config.yaml
num_attention_heads: 5
num_key_value_heads: 5
head_dim: 32
norm: "rmsnorm"
rope_fraction: 0.5
bias: "none"
init_std_qkv: 0.0352
init_std_o: 0.0437
init_std_up: 0.0503
init_std_down: 0.0503
warmup_steps: 200
decay_fraction: 1.0
train_tokens: 92750000
Each number is 128 + 32 x the weight over its row's rms, rounded and kept within 0 to 255. Layers, rows and columns count from 0. Numbers have three digits each. The size before them is the row's rms in percent of the matrix's.

# layer 5 MLP down (transposed), 576x224, rms 0.0503, rows 27-43, columns 168-223
101:116097169121139183089079163131090221128170143183137167145148117179111186134094122149089100147105126116144138139148155118144146113164109171078161120121144138092188057069
105:135091102142095170069106160149168170133158168136137097114161174150121103145133147165127141155192096100134154108098149123226075192143122158177135121148123181124072139126
103:086113121110160157130128102160160130105073116059088091122130112130123118113172080108133123124131140124162126127166133084114174161198090141126138092095081126072133085204
101:119106106107134105081119143186116150103147117120137114159063134098125087131106167131131159146140167134099108159133123121119187158164141099048126113107129050131108097111
100:126111154088184133115103133128116131146127225127135111128141088100133147110117114115135088104094118108168136171107129100123166100167105097121067129133142166130172115191
101:147115137150128125162058123203173159119082064122151115140127093082130088120159079084169191130183111157160121172136166186177181149119117110105137111131110195149083126121
100:141077094106147119150144102070099117168134143119122107110131105125148140097169174162114080075096123182091107141083093102187098116149096128120123085090125121138128177158
097:156174167106091079175118161064129089093112126121137168083085168142121171130038174127149125141130122138107153149089134178179133136084092187127159169133147102115167124122
103:105091090079109219094095141166183189128131153168103144131184107162060126086170182135183155149080122095137107076073120130128113172116070137182128093119112186110123157148
097:116157127107174107146140074173059161116143137136112090069112140120157143154070117137145146127101144153106106120051124124137164066136186149157133094146141168131070095185
100:130102125121116155093161173121152087107168118090136204118110148189057120100176138117161170144095195171132059174149116159078160127123116115137100155080116182099145151109
100:111133115157137121152133138084091073123092088115139057144095096176139099184084186161123123090200180118058124184118111138106099111114096117109137124070168089125178128139
100:110066149167191120053154117150154100141111134141112162133105176161131112158125154115140132112165082148144116089072116135151102106175070144077126159146144129066105164126
102:163120113092167106076152122105090154082116101099178127039130151147141043123081097158166104153102149172127102153108226187105082164071146102117139189090137132126124116174
101:165130117151121104133105082153105133118101111078120125127162169124147138130181132107106151179098114152136120150128176101073126089139114131159107139098143149083126172153
101:129104133126156143146133139125087142137140121122093157136174134119106116124085188147189136111129100101107080055130137165120159084162092085112098168119137129135113181083
101:068189180159177152129142195137115124116126165065130154120156112139085124170138150133154148140122153127108117105089082118110102126077091120116122115132131156163134157072
# layer 5 MLP gate, 576x224, rms 0.0503, rows 28-43, columns 168-223
106:147061164128113124138116140090170175138144152133100099125112135098117093136114108107122165133162133126116149103162200204085136166141133106130142059086134129119149211137
103:112117117113121149116126123157152104144170140147106112162138126033118110124111172083094143091157106192149158140119159132129102114170102110146169160114092148140182127135
106:156146165205128099173127201077161122139101105141132123063158149151117126132100131111089146107110076183144116174160039125152181094089112111131168124172096146144099143112
096:079136141106124117086165102100160144123179139167077122113216100129110124112112109096122077120103181091123128132163150079117121139141107111139122140130125115112140096107
099:103059103072156126150106097101112103137159119117123123110162118168106131196206102101143099084088153094143143094129072168158108093110112100119076088118075146125118132118
098:123106168111092160131145166117141143147142123191125084178156124116170105133151130143151153163135144085098135161119098151109123154093123102102238188104088111163144110126
102:106145108106081124140164046103155119043080048124090159185170137112145169104121060132123143181087093105119097152129127117065118108144140122120165140097147159142125070161
099:121199064150118179145094133120152126211155134147132133086147100157153155119065150109150075131153150130153093103147145106162181091134115095093123100163072137131130141146
091:078122088113180091054106094135125172100093120113088140146112139156086132169121133091091139163127129161092175074127123085147161128116117131127134101170123072136136130165
097:117101118103121121157116090086123216060094156118166118151137125094192116140154135145133174173136160107148122169131136094158118159210181110146138101114095112122124117124
112:153127053167157044109052079170161138105103174138145135174129076195104145121122144158097092104115061102082108145117115115114144108143099158104127142131121186134113131136
092:128178137116044139166116147209124096133137069140132174079191147167133165106129126134102116083101148104106057147112166097088111127025136167123179180135128099137153124100
105:080085153198118112091108144130107109153094154112099085141112111174084151096123123111122173126096160126162196141157093125131157083117107154136148171101159123072117103140
102:161130092142073123131120140153115138131104167129143158164143155138077074182106162130152099162110184099119067144141110151121086126138110145103117141144117138089095178120
100:134103107112057193123170107120125157109073098151102159097155163134150216124067124150144134085164093131081051111123085101132143152138160115106173135146155076167114134119
095:147181110095133109128125151122131083121138132078121151119125126166142074138145184147114181104145145145105076092141081191158115184144163114117153127088146142098149130147
# layer 5 MLP up, 576x224, rms 0.0502, rows 28-43, columns 168-223
099:151192093129163149141089127116134116181123065189147149133147171167169084090151087162144136159141140154164143156150098093119097104137121047156068073060094172144162100127
105:120105089165134114126160088116163142202092170128166149127139118063096074089138131107101089165100085115131130125163069164115128144099129166179133109092148071166158137133
106:116100097143074155113097165127140122166118094128158200060107128092174151096066171108150150145144090094121135152111160173147134104158119149155187211154088085119102113158
097:174154120168051097086139067091159150067210097093171118085177124137115160107088192136131118109118139129096135148127107144089116138090157106063131132156120071151176149098
101:144169187088145147096097109142093132147134152087095095115146160154096093110122130137121090128132074084134199178144102090113137094138157143174144196118186195124164224110
095:159156114143152133127101150153148157118106099150130084153126114183216129185181054195168141127106069134180110108152094087141172113102108141173151110152148177128155135114
100:051190060194130165115129161129133144160103151125132088184148125144152073121110124115130192122187131122175162103105126101180135151127065158113127112128138113122170142069
098:129113138164105165139078120140167122111128080165100124151102127188177127144134132174161099133205117185104112130112141161139116102158085151128113116128141139158140135120
095:135120079078115153092125135089131119102067198108117199199134086128116154184120141100107077086203141162102143148157186153188167147174114118130151138168155071116105108138
103:082124186124113115089113119138161174141116148151143191075146091134122175118144108161207059193115135168133085202101124130164126098167118120118182126158086098148167132148
101:185186121131131153168109149178100095188115177128113087185114091108074096103103147164103126055089103068137179151186062126118128085105141104175118124130087127078105146171
101:091118162127136102145129147129093089084101149135169122124098097123167133150104187058162142133073118138118149111101078136163107169122111157130197081132120120156164136179
100:107108140124171125141093133133127108134080105175129143110108139060143136214164168148096082176123119182127139084117110161184093142095141058155126112089154217146112066108
102:075130121144037118102115124166139099056138100107140110146122114126137086160098143111126098094131093144150167125137129121165085120126131085185095149104152083093172144138
098:154139106174107083086126107125064105192146146132156121167127160137128155111148094096151102114127112119084062146157148123133172126098048141082114079119130102144103147109
102:144099123138170177100175076097086178152112135118126104112133188125100143103145145149149167102132188136146107076125156210126084193017072142111153163090122113143107132126